Each number is 128 + 24 x the weight over its row's rms, rounded and kept within 0 to 255. Layers, rows and columns count from 0. The size above them is the row's rms in percent of the matrix's.

# layer 8 attention query, 128x96, rms 0.0935, rows 32-63, columns 0-95
size [ 99  83  97 102  83  86 109  89  84  98  84  84  88  89  76  69  90  89 102  90  90  96  90 112  87  72  95  93  75  95 105  82]
[[175  97 115 155 117 117 123 108 129 116 121 120 146 152  98 114 116 199 116 127  95 133 147 122 120 108 138 121 151 170  72 149 138 144 192  94  90 108 152 112  81 107 161 155 177 117 136 116 125  84 126 135 106 142 123 116  86 125 164 110 142 130 167  89 142 157 117 114 122 153 148 100 142 124 132 129 110 128 141  82 126 102 150 126 150 130 122 135 119 147 126 116 162 141 142 130]
 [138 134 117 157 130 111  82 150 123 135 123  93 166 143  98 143 104 132 115 111 120 139 142  93 169 131 156 138 113 153 136 120 147  62 150 120 159 137 136 132 154 102 136 140  83 120 144 135 125  91 143 145 152 142 136 141 145  95 121 100  94 152 126 121 140 177 147 103 101 186 102 126 143 126 134 140 112  68 121 102 160 141 149 154 164 161  95  91 150 141 109  88 131 147 146 120]
 [ 99 140 120 165 110 106 162 147 134 151 139 109 104 128 122 107 198  92 108 124 144 146  99 138 134 131 127  92 141 126 150 114 142 160  95 114 131 120 132 151 132 136 133 118  61 149 135 164 104 131 125 106  98 117 151 138 101 129 120 149 110 129  83 157 124 102 131  95 129 138 120 145 171  85 155 110 126 109  88 129 138 162 135 119 125 131  56  96 134 146 132 182 103 118 132 153]
 [153 148 116 114 146 138 146 108 114 111 101 114 138  89 149 177 130 176 129 150 111 144 117 143  90 129 141 124 145 193  96 136 120 107 182 108 153 127 113 120  97 126 150 145 116 160 113 136 145 153 131 147 148 149 126  89 124 117  92 123 129 186 128 145 147 152 122  89 142 149 145 107 102 124 118  85 125 130 103  75 151  91 119 141 143 130 116 161 120 107 130  93 187 116 106 130]
 [100 133  92 112 156 107 150 146 170 169 156 129 116 153  84 125  67 187 142 101 100 114  88 126 101  95  99  64  98 119 157 137 184 153 143 122 110 148 139 114 136 148 151 125 121 127 124  89 173 137 103 135  89 176 130 112 137 128 137 138 128 104 135 147 159 131 102 159 105 152 129 123 123 116 116 133 147 116 127 118 139 146  91 131 120 128 151 134 120 132 137 105 135 154 142 130]
 [ 59 153 102 108 109 101 132 157 126 154 178 158 138  97 141 104 140 125 129 135 110 141 143 134 117 114 111  81 153  93 135 107 155 153  91 118 100 142 133 129 131 124 113 134 182 125 127 109 140 179  76 136 151 140 120 116 136 125  81 151 132 127 119 177 143 137 117 109 113  95 112 115 167  91 137 101 146 137 134 178 150 155  95 132 114 119 163 143 126 144 131 111 134 118 143  88]
 [159 113 120 142  95 150  97 120 147 199 130 118 161  93 118 140 157  94 116 134 135 108 104  98 142 126  88 157 136 117  93 141 134 122 114 131 137 117 142 144 148 136 126 128  69 155 120 108 131 118 151 143  90 131 130  82 108 132  92 117 171  64 169 122 102 129 148 135 157 148 137 147 181 126 153  65 124 109 114 139 131 131 130 114 170 134 132 100 123 125 130 152 146 120 122 119]
 [138 137 135 162 158 115 117 139 126  93 120 130 107 152  97  81 154 132  93 143 129 146 174 115 146 113 165 101 111 129 159 152 176 112 167 123 102 130 153 115 100 139 177 111  96 146 161 153 119 147 136 122 148 137 112 155 139 126 165 106 143 152 109  91 102  99 102 101  78 135 140 151 130  79 123 158 130 134  86  94 134  91 126 140 138 111 135 121 111 159 111 163 109 131 133 168]
 [163 135 139 124 118 122  67 154 117 127 179 108 178 158 128 138 166 100 112 106 130 139 100 140 127 118 131 131 144 152  90  99 100 133 108 156 140 124 106 141 110  80 152 131 171 133 116 117 140 146 133 110 139  97  96 146 162 168 113 147 136 158 141 116 149 145 140 146  99 102 108 104  68 137 131 157 137 115 112 128 123 156 113 143 143 134  85 169 102 142 142  94 163 125 174 116]
 [179 147 114 119 161 131 142 169 162 130 136 131 142 121 121 133 139 115 121 115 149 127 136 105 111 120 104 133  98 152 102 128 162 134 145 179  87 124 117 138  89  93 166 119 103 124 122 129 139 135 144 167 114 116  93  93 127 129 124 143 178  83 119 141 138 118  95 145  91  99  66  78 146 109 143 168 147 117 119 157 153 166 120 140 123 123  70 112 125 130 150 106 147 104 133 109]
 [107 142 128 126  75 129  95 139  94 147 137 107 190  98 127 140  85 127 146 131 136 120 132 134 141 137 151 123 122 115 124 103  80  92 108 119 164 163 125 132 196 107 107 158 129  85 142 105 122 103 147 122 166 120 112 138 158 121 129 111  71 131 170 113  97 144 181 141 117 116 111 110 123 160 136 126 139 120 173 166 104 129 123 134 133 118 107  99 130 134 127 104 111 154 144  99]
 [109 174 143  76 104 143 162 138 121 119 124 158 103  62 167  92  87 111 147 139 120 106 127 110 138 126 116 127 118  88 147 133 137 106 129 101 147 146 113  98 158 129 112 134 147  72 146 100 150 163 135  94 155 146  95 132 139 143 100 104 129 144 147  93 122 127 117 140 146  75 136 123  85 133 119 164 139 183 157 165 105 126 118 129 108 118 129 123 127 110 129 101 123 163 131 142]
 [131 149  90 105 105 110 179 173 127 129 107 107 109  70 146 148 101 146 141 153 130 148 138 125 126 141 146  96 121  99 114 126 122 113 157 106 129 167 127 127 160 134 116 129 101  93 144 143 111 131 152 155 142 135  64 101 119 133 119 123  78 110 117 154 126 129 146 146 132  85  78  65 105 140 133 125 159 163 171 172 109 128 124 127 114 126 119 113 131 151 104  98 133 106 158 125]
 [141 169 118  70 129 118 142 129 138 156 144 140 137 141  98 173 142 105 131 120 119 120  99 120 124 123  94 157 114 145 115 136 131 116 174 149 140 116 142 123  95  74 138 110 111 139 107 123 156 173 126  99 135 123 144  99 152 117 121 176 161 172 124 143 119 131  96 131 126 120 140 116 105 115 125 143 133 101  87 133 100 139  89 156 133 150  64 118 135  85 160 112 190 157 132 112]
 [103 131 148  87 140 154 126 132 119  95 138 123 129 153 103 144 138 146 135 109 136 110 140 151 116  89 143 137 127 126 184 142 118 132  97 160 150 153  92 118 147 110 126 152 151 137 146 128 128  88 108 134 165 110  99 139 167 139 194 145 105 130 107 123 119 116 126 153  88 108 111 125 102 174 117 182 157 146 140 132  88 180 119 144 149 122 118 105 107 120 108  82  72 102 138 122]
 [133 138 163 151 170 116 127  95 157 139 124 134  99 114 141 122 167 131 104 155 149 123 125 123 128 128 129 108 118 153 147 121 171 179 126 125 139 111 143 110 165 157 112 107 140 166 109 137 103 132  95 109 114 126 163 143 129 141 121  69 117 116 100 122 149  68 143  92 128 165 126 181 149 124 109 129  93 110 122 108 182  95 127 119 149 116 119 126  92 162 109 148  89 113 133 173]
 [120  94 150  91 142 125  77 131  95 157 135 113 172  90 159 154  99 114 124 124 116 120 141 139 120 119 131 148 149 154 110  90  78 110 115 149 153 152 147 115 190 145  98 147 163 147 122 107 155 138 122 116 176 133 119 123 150 147 100 112 130 125 156 111 138 149 157 108 109 112 108 137 121 148 116 106 126  90 141 130 123 150  96 143 139 137 160 164 108 122 116  61 156 138 172 103]
 [164 166  86 172 117 104 133 131 116 142 134 126 138 144 115 131 171  96 141 156 130 146 160  78 133 140  85 183 126 106  90 136 139 104 183 166  80 145 162 136 113 111 120 119  90 109 119 111 102 137 161 139 112 114 101 106 141 124 152 116 135 103 115 128 124 108 106 136 122 142  82 129 163 134 150 135 136 118 101 153 129  98 160 141 155 125 120  98  99 119 116 124 188 127 125 113]
 [186 125 156  98 159 171 130  89 101  82 105 126 120  96 151 121 117 148 119 141 123 119 186 125 106 121 123 183 161 131 121 157 134 104 117 108 113 120  99 113 113 159 136 136 166 143 133  74 124 143 144 165 129 117  99 130 144 129  92 118 182 161 126  98 124 137  76 134 131 103 158 126 104 129 134 128 137 121 145 103 136 130 135 130 154 101 171 158 142 114 111 109 137 132  88 147]
 [108  96 132  81 136 132 158 129 133 131 103 177 125 100  90 154 138 104 135 123 119 117 157 128 147 113 151 135 144 186 119 117 114 116 147 189 152 138 134 152 169 100 127 152  63 122 133 153 138 110 125 141 162 107  99  80 148 148 178 153 155 118 120 123 151 111 101  91 105 120  94 131 152 132 157 110 144 125 115 102 137 160 105 129 152 130 117 122  99 102 137 115 141 104  89 116]
 [165  98 128 110 103 131 111 111 101 136 106 139 134 137 115 154  87 129 152 147 108 131 170 117 146 159 149 162 150 151  63 132  79  79 148 137 133 105 144 136 155 134 109 126 124 127 132 118 131  93 156 124 137 122  83  89 143 124 152 140 157  91 172  94  99 141 141 115 155 102 142  97 115 149 139  75 118 152 166 126  96 126 135  98 142 131 162 113 125 119 144 130 176 156 128 138]
 [129 140 148 130 159 138  56 147 135 124 153 108 171 151 134  80 107 128 128 117 119  85 179 140 129 125 106 125 130 109 145 122 146 148 101 153  94 125 118  99 121 128 152  98 171 116 130 108 148 147 142 125 147 125 120 146 163 159 118  97 171  60 143  88 106 125 150 152 101 103  91 124 142 129 109 175 155 154 136 175 129 151 129 131 127 111 111 122 150 135 133 107 108 126 148 103]
 [157 122 125 171 124 136 173 134 133 158 141 128 106  85 117 140 146 107 115 132 129 133 101 152 124 135 102 120 131  94 123 145 145 153  69  88  98 103 135 143  66 125 157 122 106  60 106 110  91 114 143 114 139 124 132 144 104 109 103 133 161 132 111 117 129 145 128 193 135 155 159 108 132  87 126 106 111 140  92 148  95 108 153 121 137 129 146 108 140  89 123 158 126 166 145 128]
 [137 137 121 145 105 108 144 162 104 140  98 120  94  98 133 107 176 106 122 129 118 186 151 112 150 137 152 151 154  89 112 123 143  99 135 145 142 129 150 125 151 136  98 130 101 159 136 175 114 160 152 145 131 127  84 130 120  89  94  93 114 149  74 126 180 156  85  98 115 140  93 104 133 106 129 111 122 117 118  98 157 149 151 145 164 149 158 157 120 134 114 117 165 119 124 129]
 [ 97 106 153 111 121 106 127 111 141 153 143 146 122 137 131 131 146  83 143 151 151 150 121 162 123 116 125 142 102  95 153 103 118 146 111 128  74 125 181 127 171 162  87 113 189 103 143 156 133 143 131 125 144 100 141 106  97  99 157 146 138  83 126 160  95 106 158 126 147 123  94 151 165 115 120 137 131 160 130 171  86  93 100 103 106  87 134 134 130 135 134 154 124 137 147 120]
 [141 138 135 156 112 150 119 137 133 126 160 113 118 190  84 117 191 121 108 112 147 107 124 146 133 102  98 121 143 119 125 143 119 161 104 120  79 113 136 142  96  97 161 127 132 137 126 129 114 104 154  93  65 111 152 161 131 158 137 136 146 122 142  98  95  98 121 159 140 118 138 128 137  95 142 153 128 157 110 139 128 114 124 120 136 113  85 104 141 147 143 209  98 116 147 156]
 [109 161 151  98 103 100  81 112  84 114 149 161 130 116 178 102 160  87 150 136 120 149 133 137 158 123 179 137 144  91 134 104 116  96 129 144 159 130 133 115 164 119 117 109 178 122 133 166 124 176 112 111 179 119  98 169 157 111 142 112 134 145 114 105 139 123 143  90 121 124 109 152  94 136 110 119 133 169 122 115  96 118 116 130 144 133 160 153  94 134 131 129 157 139 152 149]
 [123  91 128 113 136 124 135 116 131 115 131 123 162  90 158 171 109 145 143 104 111 128  78 151 112 120 140  92 120 189  78 115  81 138 175 101 154 149 112 112 160 139 113 158  73 132 129 146 148  95 129 115 157 128 127 126 120 154 118 139 114 135 158 125 135 137 151  84 160 124 140 126 113 151 110  73 124 111 126 138 134  82  98 116 100 118 122 168 101 132 121 112 154 123 170 142]
 [114 136 118 125 104 127 169 133 138 120  96 137  61 128 112 102 158 137 139 131 115 137 165 107 150 129 133 112 155  88 138 167 158 131 145 100 118 132 151 119 136 165 114 106  96 202 149 162 131 129 126 121  78 139 138 108 115 116 119 127 133  81  94 120 105 103  88  83 156 113 138 123 162 119 129 115 125 172 157 116 161 123 120 118 145 127 124  97 141 137 141 167 118  78 114 153]
 [162 132 155 151 127 119 200 121 135 150 145 137  99  42 133 148 124 107 115 128 125 124 101 142 116 137 128 109 140 125 122 144 148 142 111  83 146 120 125 117 112 115 142 140  89  46  99 130 114 127 149 104 174 126 112 139 136 122 101 130 142 126 103  95 127 133 132 185 116 142 138  96 129 116 123 112 116 156 106 131  96 111 146 144 121 126 116  95 124  69 121 114 139 165 149 129]
 [155 191 138 134  96 135 129 108 108 123 165 142 101 135 153  80 149 102 104 158 155 107 115 110  98 148 103 178 165  84 122 131 153 156 102 152 129 125 125 130  87 108 150 102 179 144 129 112 124 197 110 109 103 125 127 134 143 130  83 109 132 174 114 135 124  94  91 135 135  87 161 125 108 117 129 135 131 146 144 139 127 131 130 127 113  95 111 136 102 122 156 133 135 147 107 109]
 [135 127 133  83 159 164 161 154 136 131 126 119 110  87 141 126 100 102 131  99 139  96  90 147 125 123  95 108  96 107 166 124 111 143  96 150 122 144  87 124 147 147 127 136 121  95 130 106 146 101 159 110 125 106 135 143 131 147 116 127 133 100 114 129 108 124 141 218 148  91 128 122  70 145 110 163 132 138 159 172  95 136 134 121 105 130 127 100 135  97 122 124  87 170 151 133]]
# layer 8 attention key, 128x96, rms 0.0918, rows 32-63, columns 0-95
size [105  85  99 110  90  92 109  97  89 102  92  96 107  97  92  83  86  95 108  94  94 103 105 114  94  76  97  97  83 121 103  96]
[[178 118 122 145 120 117 140 119 128 110 113 154 131 175 117 121 156 200 128 112  99 129 139 121 121 155 147 129 140 117  75 140 111 130 176  88  97 114 153 142  68 127 101 127 127  96  93 109 125  95 169 125 121 145 109 117  84 107 160 115 132 150 164 115 120 158 144 131 140 149 136 114 143 131 131  80  73 126 133  83 114 104 131 166 140 140 116 131 145 122 148 138 125 137  96 126]
 [121 127 122 129 111 126 111 163 103 154 137 160 173 160  97 144 117 143 121 104 113 140 123  90 143 135 151 138  82 133 114 107 151  84 111 126 173 113 139 153 139 107 130 169  83 151 134 117 107  69 145 117 149 141 136 133 133 133 156 134 103 150 115 120 134 142 124 104 110 148 131 142 198 126 116 109  91  82 123 119 161 119 141 144 141 183  60 113 128 143 100 107 120 134 121 146]
 [118 143  93 177 101 130 169 150 133 158 141  81 140 115 137 161 129  75 115 135 164 165 138 108 131 149 104  89 146 168 161 139 131 129 110 121 118 115 135 121 134 126 174 127  68 139 123 162 133 143  90 115 123 145 139 121 129 105 102 182 126 130 127 152 118 126 131 118 113 160 120 145 176  81 121 123 129 111  79 175 115 112 140  97 145 131  92 107 109 125 134 144 110  96 132 135]
 [126 135 113  81 131 127 148 117 117 121 121 158 114  97 115 172 157 157 137 127  95 124  99 130 100 144 143 122 122 179  98 121 153 122 182  92 138 113 141 141  79 123 168 145 124 153  98 124 125 127 127 145 160 128 115 127  96 146 102 128 103 197 139 130 167 146 111 110 161 111 159 108 118 129 132  41 119 129 111 121 151 121 125 140 113 120 110 152 130 108 135 109 166 113  99 116]
 [120 139  98 159 144 122 143 137 173 172 100 138 133 150 109 148  94 157 111 100  68 132  73 147 148 122 130  78  90 136 179 117 164 159 131 146 109 140 144 143 143 141 119 113  95 137 103 109 153  91 135 115 104 151 121 129 101 127 133 127 171 132 122 131 161 135 120 150 119 146  99  87 131 118 137  95 146 112 118 113 142 185  80 143  93 121 139 125 175 111 126 130 118 141 129 127]
 [ 95 146 133 147 110 124 100 153 132 153 152 136 185  46 158 118 126 124 126 146 112 135 108 167 140 143 127 101 134  95 151 128 160 174  98 129 119 142 160 143 165 117 109 110 108 117 131 115 133 130  76 132 158 139 113  91 142 135  75 117 141 144 103 182 134 133 137 109  92 107  96 109 139  96 145 120 154 146 147 129 132 145 115 147 106 101 156 142 124 123 137 134 149 109  84  98]
 [186 121 129 150  93 155 115 123 134 183 115 114 184 158 122 122 141  93 110 145 122 106 122 123 150 133 102 145 138 137  82 115 120 130 137 150 144 120 130 135 162  91 109 138  62 148 128 110  87 118 112 123 105 117 133 114 120 106 100 138 150  55 181 130 114 112 123 131 161 154 152 130 143 115 144  60 147 124 120 125 116 156 141 129 157 139 120 120 126 122 154 162 116 107 129 112]
 [142 141 134 155 144 109 167 138 160 123 111 139 114 195 117 101 156 134 125 138 100 150 187 131 141 157 127 128  98 104 135 141 147 116 163 121 107 134 120 122  69 125 128 115 122 129 134 150 116 153 145  90 174 153 115 148 102 108 174 133 180 168  75 113  98 123 103 110  98 139 124 160 150  98 116 142 101 104 110 108 137 125 137 126 112 101 109 100 128 135 112 151  94 141  87 129]
 [126 156 143  98 127 140  84 140 115 125 160 150 181  99 160 155 156 128 128 105 136 116 120 121 115 134 143 154 140 186  67 100 105 101 100 142 149 127 127 124  70  69 189 137 148 124  99 127 111 143 137 111 159 102  99 131 131 137 121 145 122 157 139 141 140 129 125 135  98 117  98  97 128 155 144 177 122 136 117 150  95 145 160 161 130 124 101 127 130 135 142  93 155 111 135 117]
 [165 123 137  73 162 105 110 183 144 123 111 138 129 101 131 145 140 140 116 117 124 136 147 100 128 151 113 138 117 157 117 143 116 108 137 183  79 123 128 128  96  96 157 107 100 135  95 124 126 133 143 154 135 108 132  85 132 140  97 166 167  99 143 141 140 127  98 142  88 133  60  98 151 114 150 127 144 142 113 151 150 160 138 158 100 117  88 133 146 122 157 125 128  85 140  95]
 [ 77 150 107 109  94 133  84 140  97 129 137 148 184  67 150 109  89 129 129 119 153 101 110 131 142 111 140 134 110  86 111 135 116 118 118 100 174 143 131 129 184 102  98 162 135 106 150 117 129  79 123 113 130 123 130 133 168 128 151 121  73 120 152 134 135 125 136 126 132 106 101 119 138 161 121 177 150 138 164 167 120 148 120 135 144 153 114 136 114 150 104 117 145 154 123 162]
 [ 90 136 125  90 130 115 100 135 119 104 103 128 104  61 166 102 115 149 151 112 139 119 127 136 139 102 123 122 139  65 147 157 145 110 123 119 140 133 127 110 196 175 114 130 160 117 168 141 159 161 118 127 142 145 125  94 182 127  94 118 147 111 106 106 125 134 120 116 143  81 127 130 110 153 115 164 156 135 169 148 135 136 107 138 137  90 156 151 133 108 117 131 162 146 103 119]
 [ 89 130  97  99 125 106 130 173 116 106 119 128 135  16 152 162  93 131 146 135 148 141 136 138 134 136 128 115 101  82 120 175 148 127 145  98 120 137 137 118 182 142 101 143 125 132 127 132 143 117 103 157 133 122 123 117 152 132 135 145 100 103 130 129 152 126 115 121 121  94  80  78 132 132 125 151 165 141 165 164 138 144 113 156 123 105 127 158 109 141 102 116 148 139 121 135]
 [ 99 143 123  52 134 134 111 121 140 162 128 160 113 127 106 136 152 103 140 121 124 128  86 107 133 143 117 127 172 143 110 109 128 120 167 176 144 120 152 134  81 102 188 110 101 144 107 119 149 176 177 126 145 122 144  95 110 118 107 143 136 167 121 147 126 131 109 118 135 133 108 113 148 112 138  92 149 144 100 133 119 150 138 136 128 120  81 110 136 113 162 122 183 103 151  88]
 [ 86 133 155 119 132 140 103 135 138 109 135 125 110  96 181 162  84 129 123 115 115 132 111 118 136  85 136 162 115 129 169 113 114 136 131 149 138 149 106 131 115 109 133 152 163 139 148 171 123 105 115 128 127 127 117 166 141 138 187 141  97 128 107 130 131 127 125 161 111 135  67 124  94 158 130 221 158 161 119 126 132 148  99 119 128 126 123 139 108 137 128  95  78 143 145 135]
 [179 155 147 201 129 140 168  79 130 144  92  77  85 162 144 163  99 130 122 145 110 120 175 127 127 166 131 117  89 162 158 109 136 139 132 108 132 137 108 129 153 161 131  99  79 142 132 162 116 122 108  97 102 140 114 125 133 108 127 105 102 126 103 109 139 126 140 122 143 147  98 163 149 126 112 114 117 146 103 110 140 123 118  97 103 119 106 137 148 119 130 147  80 126 130 155]
 [110 129 172 101 133 134  81 122 101 151 120 157 166 108 145 164 124 119 118 120  87  80 104 153 127  91 147 142 130 129  96  75 111 139 113 121 179 150 127 133 181 109 106 166 145 137 124 147 128 109 120  85 170  97 112 126 144 155 132  96  80 122 154 132 161 134 129 116 135  90  84 136  93 162 123 112 133 152 134 103 119 165 119 150 146 145 138 138 116 132 115 115 153 142 106 132]
 [174 132 129 136 124 104 114 139 108 150 116 116 123 136  96 109 133 120 124 150 136 142 167 109 142 162 105 153 143  77  87 131 104 123 168 154  94 119 148 141 139  92 117 125  99 119 119 148 107 143 166 164 112 119 112  89 156 123 143 136 117 106 118 105 102 115 123  92 126 140 107 139 206 104 152 101 138 107 122 163 136 125 164 145 118 119 126 152 126 129 123 159 189 105 178  86]
 [159 112 183  92 140 144 104  99 107  83 125 131 109 147 140  98 157 170 116 155  85 125 159 135 111  93 113 189 162  95 121 137 129 115 135 109 117 120  91 119 105 131 135 129 188 134 134 123 121 162 122 137 137 106 129 137 140 152 101  87 170 157 109  93 157 151  92 123 136 107 174 142  81 126 140 135 120 138 136  97 151 122 143 123 146 118 151 150 140 126 129 132 125 145  97 102]
 [112 104 123  69 134 112 130 149 129 128 118 157 130  87 110 163 110 122 140 107 128 131 166 114 144 108 147  97 136 164 134 128  67  96 168 188 158 127 145 148 161 112 135 142  97 137 122 156 136 113 118 147 155 109 107  97 133 121 166 174 149  99 123 130 138 131  81 109 102 119  98 150 147 137 122 141 162  88 101 128 152 161 111 109 149 133 134 149 126 114 164 103 132 100  85 131]
 [142 113 126  77 125 130 107 126 109 106 138 159 140 134  89  89 129 149 136 136 148 107 127 153 145 121 130 120 154  85  51 145  79 131 176 132 140 114 133 126 167 123  90 136 126 138 121 109 119 133 158 136 138  97 121 116 142 125 177  94 133  78 159  98 127 123 112 124 155  89 170 119  96 153 121 115 121 133 177 114 101 117 137 129 181 120 140 123 114 148 134 124 160 169 117 128]
 [162 136 194 139 159 128  87 138 167 135 136 133 142 148 162  71 118 143  89 126  98  88 141 124 138 121 122 171 118  80 143 124 141 147 116 129 103 146 131 111 105 110 143 132 149 118 147 105 107 132 138  89 148 112 118 121 154 151 120 124 142  73 119 144  99 112 142 177 109 111  66 115 117 144 141 184 116 173 148 117 131 157 118 143 105 126 117 103 128 134 128 122 106 135 152 107]
 [133  81  97 159 149 106 105 141 128 128 146 121 131 118 111 124 148 134 139 112 170 146 167 141 125 119 100 142 165 122 151 153 113 100  53 119  76  85 152 114 114 156 127 122 163 142 162 104 141 110 137 141 104 135 145  99 140 113  88 147 160 134 131 107 110 137 113 116 110 148 175 132 165 125 132  79 129  99 142 188 113 103 156 124 134 126 150 162 136  97 129 133 154 106 141 124]
 [132 121 113 129  88 104 142 167 106 129 136 131  98 109 118 160 162 103 130 144 119 152 194 113 136 127 157 165 135  96 112 133 148 122 115 139 133 115 147 131 182 114 141 121 107 178 126 163 103 136 122 142 170 129 109 136 122 145  96 131 134 145  88 103 162 144  99  82  88 125 126 104 142 103 130  68 123  94 126 104 145 119 157 131 180 135 146 142 101 129 104 118 161 133  83 136]
 [ 95 108 118 142 143 110 136  94 153 141 107 147 133 113 153  93 102  69 153 148 148 126 125 153 136 140 130 136 137  72 166 133 107 168 135 142  86 134 145 115 194 133  83 108 154  90 128 128 140 135 120 112 155 110 142  83 135 123 122 110 115  67 135 154  97  91 165 135 125 142 103 165 134 115 118 123 157 154 126 159  78 123 124 110 120 114 155 130 116 138 111 146 135 142 158 134]
 [155 148 116 167 117 158 153 134 160 130 147  93 124 174 160  99 171 120 117 140 150 128 116 118 124 139  89 129 190 128 120 125 119 124 137 119  97 134 132 110  66  87 162 113 115  93 136 108 116 163 152  98  92 133 132 131 100 104 134 137 158 112 134 144  81 118 133 165 126 173 136 124 111 114 134 173 122 145  96 130  92 115 161 129 119 146 106  95 125 144 144 131  76 138 149 112]
 [ 94 161 135 155  99 114 106  99 116 134 144 149 120 116 159 118 116  94 132 140 136 140 146 138 146 135 179 132 120  74 116 112 129 150 146 149 163 134 126 135 165 112 127 120 142 112 139 167 117 185 121  82 224 118  95 136 143 146 150 100 117 143  79 123 120 112 147 106 108 102 131 133 110 143 116 152 126 134 157 113 110 105 135 130 148  85 144 117  94 142 124 118 165 161 113 132]
 [125 123 131 106 136 124 149 123 138 107  91 151 160  61 140 167 102 126 147 108 110 104  72 130 119 128 141  77 134 221  94 130 108 130 175  88 165 160 122 130 128 145 105 143 123 128 107 126 140  96 131 108 139 115 125 139  98 126 122 125  82 140 172 148 135 114 135 131 185 124 125 129 121 171 117  90 135 138 124 124 110 112 104 136 123 143 129 142 112 132 123 107 156 135 123 145]
 [147 145 128 144  86 136 193 145 169 125 109  94  66 147 153 115 146 114 115 164 108 145 114 133 143 136 112 103 153 101 144 141 167 167 203 120 124 139 127 123 152 121 102 107  84 159 124 136 112 163 106 123 113 148 138 151  94 117 133 110 145  87  97 138 117 123 110 123 158 127 111 113  98  99 136 123 125 161 136  88 127 131 121 100 137 122 113  90 116 141 136 140  82 148 115 115]
 [122  92  99 132 163  86 103 141 126 116 132 114 115  86 118 154 136 142 151  93 160 141 172 136 137 115 109 129 148 137 150 164 108  86  84 115 106  93 152 111 150 164 108 133 161 143 163 131 156 111 149 136 124 135 139 109 158 126  85 151 152 145 119  84 123 130 110  98 112 132 157 124 165 157 129  79 149 103 149 188 135 115 130 123 139 120 127 171 137  87 130 144 169 118 143 126]
 [115 186 130 115  98 152 106 111  97 110 152  91  93 125 155  99 163 128 131 157 147 126 148 123 114 141  98 154 142 100 117 122 141 137 116 158 104 120 118 111  92 118 163 102 161 132 108 156 122 225 123 127 123 138 141 113 159 118  53 115 148 154 103 124 130 128 113 110 129  98 136 116 125 115 135 134 155 159 130 124 133 139 145 115 118  88 154 122 152 133 150 156 145 107 116  89]
 [115 103 133  91 170 130 104 145 126 113 122 120  97  68 134 110 101 126 141 105 158 123  98 124 121  86  93 117 133 131 153 143 127 114  57 146 121 143  94 103 173 163 124 145 158 133 161 117 153 114 129 152  95 109 158 121 164 135 104 147 130  88 125 105 116 134 131 159 139 118 112 126 108 153 123 176 166 141 145 186  99 137 122 120 125 151 155 145 148 109 132 127 115 120 169 153]]
# layer 8 attention value, 128x96, rms 0.0967, rows 0-3, columns 0-95
size [125 140 117 124]
[[138 175 114 149  89  74 127 171 141 126 139 117 117 132 147 125 135 146 139 100 120 113 129  91 166 143 152 108 111 130 109 108 122 155 127 152 147 172 116  76 136 128 105 188 124 136 151  74 166 124 118 147 123 106 108 143 155 104 139 104 130 143 124 117 117  85 133 116  89 115 146 129 126 112 107 116 114 117 147 125 175  89 132 150 162 175 140 138 128 113 129 130 181 118 109  85]
 [133 105 147 142 159  90 121 157  95 136 103 158 128 119 117 124 138 138 128 149 148 133 112  94 140 134 118 152 118 137 170 119 106 156 121 149 128 130 152 126 110 105 107 123 129 118 108 175 129 123  97 124 126 160 165 129  91  81 151  85 115 130 151 131 129 155 163 137 104 135 121  97 108 134 113 125 130 118 156 144  40 132 126  79 201 119 156 121 127 126 134 119 104  90 149 169]
 [119 126 110 130 109 154 141  90 166 100  96  97 128 116 156 133 128 139 155  91 128 141 133 140 176 128 171 104 164 133  67 117 155 120 125 122 143 138  83  84 150 125 142 163 104 138 123  97 137 144 117 121 110 108  95 108 147 130 130 146 115 167 137 133 171 133 112 135 122 135 112 125 156  82 128  88 121 106 127 114 215 121 135 140 138 132 113 117 103 137 109 127 123 154  82  99]
 [127 152 155 133 131 114 131 146 146 167 177  84 109 132 127 106 109 161 118 122 167  86  82 117  87 182  99 112  79 110 105 133  97 164 116 127 130 184 133 158 140  96 112 115 139 126 152  97 125 128 143 127 104 162 135 160 125 150  96 156 151  96 116 131 150 125 113 121 168 147 126 156 125 131 136 115 125 152 112 112 140 137 132 143 118 100 132 128 158 121 144 160 164 140 145  69]]
# layer 8 attention output (transposed), 128x96, rms 0.0988, rows 0-3, columns 0-95
size [122 133 113 121]
[[128  58 135 153 170 176 136  58 143 157 122 131 136 115 114 129 153 109 110 152 161 135 123 148 124 138 117 141 121 135 157 130 164 115 116  88  92 110 116 137 104 172 135  89 124 141 115 136 112 111 121 121  93 112 152 127 100 134 126 121 181 112 154 149 113 131 136 139 180 154 149 140 121 144 121 137 120 123  98 126  81 105 143  81 112 123 122 172 149 104 138 137  93 117 140 164]
 [158 174 128  94  79 173 111 102 106  89 121 137 164 149 147 123 113 111 137 130 125 121 141 109  97 136 121 133 150 120  95 143 129 100 151  76 132 129  78 135 151 121 162 143  95 128 167 101 141 141 165 122 130 109 113 136 154 139  60 134 169 134 131 120 139 148 113 102 172 127 166 147 151 119 151 100 151 104 132 147 178 109 129 129 122 134  82 111 131 124 151 120 132 135  95 117]
 [106 128 147 135 157 105 150 126 138 189 138 129 138 129 107 135 148  90 116 159 129 121 126 153 139 121 106 146  80  97 150 139 110 159 108 163  74 107 169 133  87 124 112  78 157 135 106 126 119 105 114 155 148 126 131 135 107 139 161 130 140  42 135 133 110 105 146 160 141 120 133 136 121 146 146 154 128 152 116 133  61 112 137 120 109 117 139 166 129 143 130 134 147 113 163 106]
 [130  83 126 121 103 129 127 108 143 100 121 149 108 146 106 112 153 126 126  99  99 148 167 140 144 124 197 170 144 167 159 133 142  75 158 128 119  70 133 131 151 132 148 122 152 154 126 142 127 100 128 143 157 122 129 119 120 104 160 129 149 196 127  93 150 145 115  87  72 142 143 108 120 115 111 132 109 136 110 118 126 125 117 115 165 127 130 164 135 114 144 113  98 113  89 164]]